Weights of a small GPT-style language model, trained from scratch on English Wikipedia: vocabulary 3709.
Each number is 500 + 25 x the weight over its row's rms, rounded and kept within 0 to 999. Layers, rows and columns count from 0. Numbers have three digits each. The size before them is the row's rms in percent of the matrix's.

# layer 4 MLP up, 2240x448, rms 0.0156, rows 1485-1542, columns 224-335
100:497510485468524513513497496538520493546503460472523489493504496496557520541533488462475507483480510525528482514505505528483503528483457523506507496464515483510503518477508494552532477497493545536486522490509483529497479505520509462410489457478496516504513520490492509530519492513520526486549509461490490525503506484466500486515503512495
049:513508510532453475478509484517554455512476497510521514478583568502501513453496574532462500521532471513478452469530475557505470469520492466503495451499486516492509512516427519469500487506475529481464511551508492474494484497482545483487481536490463493548509542496507510518529497531495532450551535513490501481537551505524483502516490503503
095:553511478524511529505498490501478498495502452499501533528499526506524505456479490488495520485475486513520536548480500455454467495469528491526468478528502468491510486498466488545508501491525485547517501536551461500515525504519463538515538485473546453485508502471470487473507487493492501501512524511465508506496472526488562518519524408513
126:491521505505525492540570497499518503494481465457503473527494520561517495479480517477496485530511453561522450446467511535487511480513475487461504514507513458498499494467524493518495507490535553483524488498566507508479474528514489462467485484519448505514521533527502508552492468485490448501484506481495502495498514493509507523509521473498
122:480500507482509515497507510506480501490496528521458511487507528579484502475490501490497525507497479484509511490455487538503482556491501487474477527458437506581486489481513496470518550518522461508495463529487507475519522529523485524512503486552519504481495500455495534468527456497491491518491507464511458436506464500462534508520547494490
104:496452499477493542502476506528462503472535482526519445467487527493477494478512536509519513509488489502506517505550515502487534509494491474525496464496480519487523486473461497457503502497487490545521460513519504499561537503499526465463521498485523521479527497493511519435480480504488468479466484469496515475495525529505534518486475482526
091:565480485456493530488535507522493497478515491524458474528500550509515461494469499522517481493492507509509495522495524521497533544476525499546460506480466482524504533486517506536476479484521486488517468509526510463497539515486456502492535468470471537476507520474447508509497495523503515461525514522522557481503482517480482466511510513557
106:507521520447530478547454501515446512471474545424509514504486499510530531487520524515505461470467488551489507446520529469509518480470557459476488517493520556555478521447548508453467522535479513473551462470477490486504488515498505466460484479536526499502497505485526512470468508504508473448494459505534501478475549514533495508473522460538
091:492509480454503492498511470494509488462489471497484504451506568464473519509447485471526486527495536525523473465440497484478488519514539464555508479496499471513499515523524523497467478474492538534528481513485494507490543523460479482498569486487498520496502515487506500498509517486503478475484502490461504463491489520480534494509510515512
103:513505453506518470494507509490477487515519520504522510516504522506533492509513494478531452454474473477531511474538469517521498509512521487498495536474484457524507497469496505492507472486503502499547474451508507496503511462523496556464515503475535468500507531538494472566537488505531498493560503529477491454461538512503553500542524466502
103:524484504520511496524502492483487488550486446522533549499483477536494490494539489496457460473499483489459506553434507498496500521503505506462503509510496517520504470443498513493530451477530465481528497471524462523500552522478496497510501485548497558498476536438511517469500509481533521493523540538486473504517554500469552483510459461519
105:517512473466517479509539538457496507456466526519475467514481519529549500493498512476536448482518498533509496469534468514494518479516500522518509517504496510501480484493496452509518498497535528517513505477480532513458489507495502475497469524553485519547529486496517483535492536533518475506483528474469461503523520524541515548463501533512
112:508521571469491458539449502489493499508514455537530512521505506556495519463494500549472509509447517557488485514511494516502507547518507485481538515508457495506528483491490512480507528507468506494495480491502490482525491504507486509479497479437510436479496512541484490496489523489517476469486519493514500491505505498474476539502491520522
104:501500486499516472506514518509480482484496523519511485491495505506546516483518505477473515556488479496525512545514510484510494520557504498542520547512496507531510473476545492502508520524529536507513488493505502494446501511528492506479464488446507503500486479489531508491528508527544501475494454525509505448508506521523535523467498510557
102:481511483467498480507463515543480517472528512491502480508494489528508515515504527491491492470467480491486501456492514500543484512475524489493492515541466498523480490503522480492515513500496488496543449485474522466489532494494500510528581497510513484480506474491498471536533533508500473485494487567523475523488521497479517460515503478528
064:502504483513416516471513444517552511497510484499543498518599546498493468493508546500496460521503503485471505500518491521502514487490468471481522514467509503514493500486504469480487502487465536488493519508506476497481484507463534507540487546496504501494486497492512477486525493590486544471530511503511504505566529489532472515521500516514
110:467506464493503502504494481500506484477494468414481522487513514535557525462540477445464507475474501487494512505501505486503534501534525514508488496506503496487513481504518529449523501519547468542529491469507493505511542519533485507463509488509520487506495456511491514481509501518493458525508510514486541480498488534474514542542499516514
115:524463565500485541504476517499457472490507523539492483506495503490459484475508490520519501526505488500479500505521474522492502500528513483487492493520452480496484496501502462486516493530532495553523483506502508506517555527508490546536552502480504537521488513440481546483535471503536476509482538508478532504505518491481516526488522444529
107:521484448451502473514507502509499521515508517498516513523515466552503519485530492461519531514502518558509550472508509463559540468504476456530436512511501458504462487469496498516483520542550496523496484503507572522556481450487510518448479497522506486503487476513488495482493492488489480519437519510534494533519508504502534478494502494540
095:491496497490516497502466503535468496474521445468516473556500501501502487504560460490506529542512529516481504484478508489495504514462482526522512458507482510463492503514511495542480479512427531529505525513492520508492443519505475485482473499444468489497544481528500485522499505488498515512493464503449460519486468544468499537496500494493
101:508536503499495490493493523524499481502469516495519509450502497431482473520522492535477542479525446530487519519527502466474522496484494525484481480458516507479519521518535489492481497470527485507501501495467457523529537511498466522470509480494521506516551550525533529454481512508503499533461512493465522447519474520490518528552492471493
113:483540517523489552513474514465452490523502435499499520447500563491468503500504469477507493514504523520433479497464483485495479549530431489515492483446472478518554498513506469505483493546444480505486471507478537473505532498454487540496518482467448468506493535453497490527503515469498496531507468495469497500502492504500529491542521502501
109:510467524508478525518475528468519473490540479460516500479498497497489465477518540501510441526520513511497540514539490510457490482499482486467501491509494470497474477499515465459545484465493450555480488512516517491486531485517546514511499489516471483516543494491513510478529549501479498513482575488500496507504517500491469533497471508507
102:485510479471498476525486507449478547531478494521520515478497494508497484498487501474481522515519519505551477486505489471525488530470456535537515525487543480507485444504500519517471514486528493518528499475498506515521485443483525477451468468512472572520516516566495470498511536488447465516543499506526530473491520526491527513539502484507
112:476493495450499506480465493506498504497493503547535512507510476523545520480500504526470508546505497502511460511456487514501505541529497459497503486497482533492524458467509496473501474482489479491529499518533486515516534488464499454472517518470521509483541527476523472510514601476534481507449490472497433528492535548485527505487502481498
084:494510453469522491518519501544510520459440476527515520492493521479534535503510517519503499513479472507521466532485535523551499501493543540485478519526493513541517480483454519507503529478502487463514538504562535536504486489515449517479510500506479463432512532541515482563500504488490506504471475483505471526511515553533487509494529511503
092:507481506485532468513492514509483476498471468480474508520482528540515549493520493525477518485494481496510482474482511523550478580523557487497493517486440521507526492490496459484452522515481496509507484508510476528471453542495473521503525491503459508512479519508507531496517505501527467500506508516483492482496506490524512481492542514525
093:474521523518507510471535497514468477472457442465489511491487526533541520498475496515523535518460503496523461483483459482485489514516495508463531508430469534543512473519459520508520523521499510504487492453501521526521487506503517486496481499520494532485479443565497460511551455508519479505496498469485485489525455495492499516482507489492
114:494464499519495446526479495472494543484485472515487454450506510512525498495494461501490478523458541507508516509462484502459534527479501549464498492530480488520495480494477509517477480494509515535515512432532498478532461492489508500446489499472536489438520512527499485534488516507502475472473493484507500471504503487482497532542479493512
116:473463462466513459555496511500488537471505501489538489504507483511467547518508527479527479492471485467504536495502515485484467540547510471491509497489500505479508482494471517518498464508501511549513482506497504495496486470522495510495480497482533415499494509466530550474511516498501487537488522522524483504512514508462505512508502475518
072:503509482527481553509511518552518506505518493485480487512496519505507488511533487496535513459503484507554502482468519480520491472520511456512525487518524485509480482496436508519471508486533499496485508512505506544472417473521548499500499481499466498506516468508478500525478501522480504495472529441459490466510493489475501469514493532498
098:515504547499504508486509502470474475495511516502519496510499497495518502513487478466506505496493454493522495484488416535517455492520505534477510516521463547490468466477490503502515525504482500436495502485496502494489504484503542538516475481476486467503505522443516475501528536487504528492531515478483470523495533557536541493478503487477
114:513531481487515498520549522482483470482474483524534514493503505541494484517477490474492530480479546483497458482518510511497499533433544510504493484538488510520484477487513491509531464505546544494507530519522516456521476507483433502501503500489489495464472484481517495505538458473522496477524544483478476497508461508540486505510526452505
117:489502499550522520491535528521475502486524466453515478435503493492499487532494527493504512500495451479477471444486473519501520502492508475489506508474497500547550492537460527537517516498494497546496511488485538476523510503521477531483534508496514526501478489522478534501521500492503506490517471467484498466486515501434487482502514501519
097:520532505466470501487459495495481491482454520506452498497501495483462468478538478498489476456499508501488532496524512566477523508509496515522508477525489478485553488505504529541462491482533472543533508508541525495519521497493527448507495486501460498498546511481519515455499556467515481491456530509507481494493520494488524501477461532527
102:498505506517498473518493517519477479530475467443488473476513438499491446479478495512493486517423544530511528502485517502494495503515505511460507475510520519484539513522482501510452503504519490500501478532481540459499561518502479526514534490530531461476501457513516518494476529502511507494480488533507544453492496535476527530501505488544
103:538519537498530511512532489508500487471493523536496518513490476544545531492473500493461523489479526501513495488484480510496511522470487543506518497525492554474466504443545538502509492528490479485546497507470456525450533535514509473508506506515529530482573492480533496457494515486564499509471538483478446508480519530453499540535513517464
102:498497497496544543516495515449490528498494481500559487517501502532501572492552482480476468513522510515511488501516517498443542479530486510503491524481500496487472487512522536521462531538490497520498494481495524501514496484552480510529516490504489495525484494487431538456509547460502490528519500531494487502487461482535486558489512516490
096:498492532498491511522521513526460501459467527519510484487508543506528536494516504493527490518450469546501499515507500482492489491499526488483525514486481459471483503481515520492507511517483481488504498413517492478506477473523520511460535502512512475522476539541490495471560517490480478484509490528494462479521516492517484481541494455500
060:496549509507493491496467509486470503504501473456538545528521454544489503518505533523533538519497435494504512482451470536539518488477502501531486469514495442491513521530514478488512499482525490468453550514495435510465492502524494503478482491511479494494473514449521504517491510512506498468508546486464478546535532543506539525524511482512
114:486476463487503553505549501497497484480525479500543514475510504518504529487512475492522525508471468477511465486481521467549486536504486509478496429483480475468512531492517481488506506517480439506511488462514525500504510513478502508476527487507510519489508496515548539492528513498542471526544519496458473492484491514430494516538496493512
070:489489566544527506482527546487523476520547473492493513530482503516493478469503479494552506501478502523489488490495501479481511486497507487509538502487527504470521517516490517514468505493466503510484454468514450536503499465492467477510479469512515469499514513492516464526507485476497473491470492523483525499487486472477468494478469549526
097:458501573518510488531507498481495477511525510531490475466478526492517505487488492540518518543508492521503519471540483482572534498478521493504482495491482486493478500498529473516487548498503556519512539532530530489475504523463547515475446473500502477523550486516483486521480582499535530480457506495516503497539487503509491516491475533563
099:533487460482516483499509536502462448472525464509519500514514495526550483470503496510517474504487512501516515482535488517530501512530500491481510509473469509520526491521495526472547488500502556518489504445498504508520455502491516504495533485486474516508474511533444464556527521488461506529497475478510480465484504476497478535498486499544
096:499499493493498521512477504511484485484511509468525490553503484492528477530542519514518502469505477525517481504540497504512504556525502472515505437501498489561532559517509549513488502549504486451509516472478490506516509522513475482527517490491501479473509541532465492494502555504499495503500460475468498505505481476470468441458490477476
112:446476471525493529490462509496508488491494508519498491463505507501502478496480473512472507484497478476536465485521504498531515513573456508456523481430484445469536507491514513522508514512479465505495507515489448502539517523482521521484562506461492502481490474480478504509475525519532500524523502494433484458485533502432510499525505472532
073:472519523485487505495535525479492497493494543486464532524498501543550490482488417496509437518500579495482482513477550535507501517521497489521533475459518478512475489458537535520470565476521468565511503502491459506499515507514531472502479475522538512482497509504520547480506510474553496493515504537497506471491525498486519519507447505518
116:468536486482524512526598530482530471491505480524527490555507522518505522508458506535487492497454495472495498486456453496495440542518499485479490527475485476498528480479456489502524503508515524521480522453504526481510472526509522464498511478524490510475511502532498538578470484511512480559507500508531521500483510486507527492511492443484
093:446487507504524481500484487513522514474507439484482509475504487516471524494520513495501472525450519506527514487485493514480522523442516518487516533517462510484504480456486515518474469530502488489513510468467529500534493507528498501501508504539503521507484503520468488435504520490502502494532526482509556509509516541470495473475505558534
101:519516496533493531486499501512453469501477555496512495507507509536530488499518499460507524493494511520516537513484503507545548469514517544477509482522525509485482458484449513564503565489519545514523516509526486518539521470556546516472500478537458523485540514478443493463496529501543489511507432481469514512499525475494521502530500480511
053:532477485474476522537493479517478480490474477467515497515570511512524453472507551484526492523492481528493491472481503505475477489525551518483534508505507502537483504514499536529496509490508507551520521544456546543504512479523483501513497494484468529520501516489545485513490480567482478511446512493526509494500488504469477473527498520530
095:488501524462533477486539512511490553512471466487481485519497525526534499469522532531458478522515542585494508546496472503507499542478495476501517493507477497524486462483559480515495510489515512480504506537549507543466506498494486417494431523518501474534552502498510528528481547497509474500466528512489483533506497510506511528449506534490
068:498542529475519539516489501468504477510477493491458514483521481498505481520524498475517512475527503500530500484509501496480480526498531541465529528551468491543551507528526451502497464467532500548564474558488504530501470459527485514467520458502508507466512508493534478517500497502508460499518511487479483475516472494500468532507530487542
115:498501496474503518495524501517504482477476542548508530553476515495478477460478492485505499512519506529510477465511514494501508481507482520546534533499485497505487433507490523524480484478518457530518511461506531466487491519477463435482530493504484600452530524520464500511503524494501448522509481476517507520492530477524537534486492492513
107:503474512507500495537490520456509497478520496481539465494501490501447489492493455502520505515534501513534479484505497541469497553531462518482452473509467527480493519537468532508505490521551483489506496517512538486483479475525465499518511482526532504488568524489474472526519494487493504498491510492484492551484510482485524467571501451496
092:477483466443537467509554539524458533506499490483508520500511505496500502473516498536475510542508462549533514526493505539507493521448499479447506514463460497524541506501531521522473523530503486545533436503487546476496505479519492509470513514428503552462518506548487469508530517499506498486467463495486494490482463498469504483531483501508
129:475520500483518562556528508460508508482491478485501445494505517557550538517486533482507473545496505550484472453503499502457511510512484517479515515521458500507493482531510494486504475478510496500527474522532526479513469457526511446477461488506494486490492471541463483563551498492473516513502488493488488530503488507511512517507494493497
105:502475481524544451509537499490520497488514533526515484460503560508481483474459485516477527464448479475510475513492465532511516478491505476494461473479503491522517513488474517515476500500491505521515500464516481520455534491475472515523495507528519472546520508485492531522570526488535519478520538464466521512501543522451465494477473492485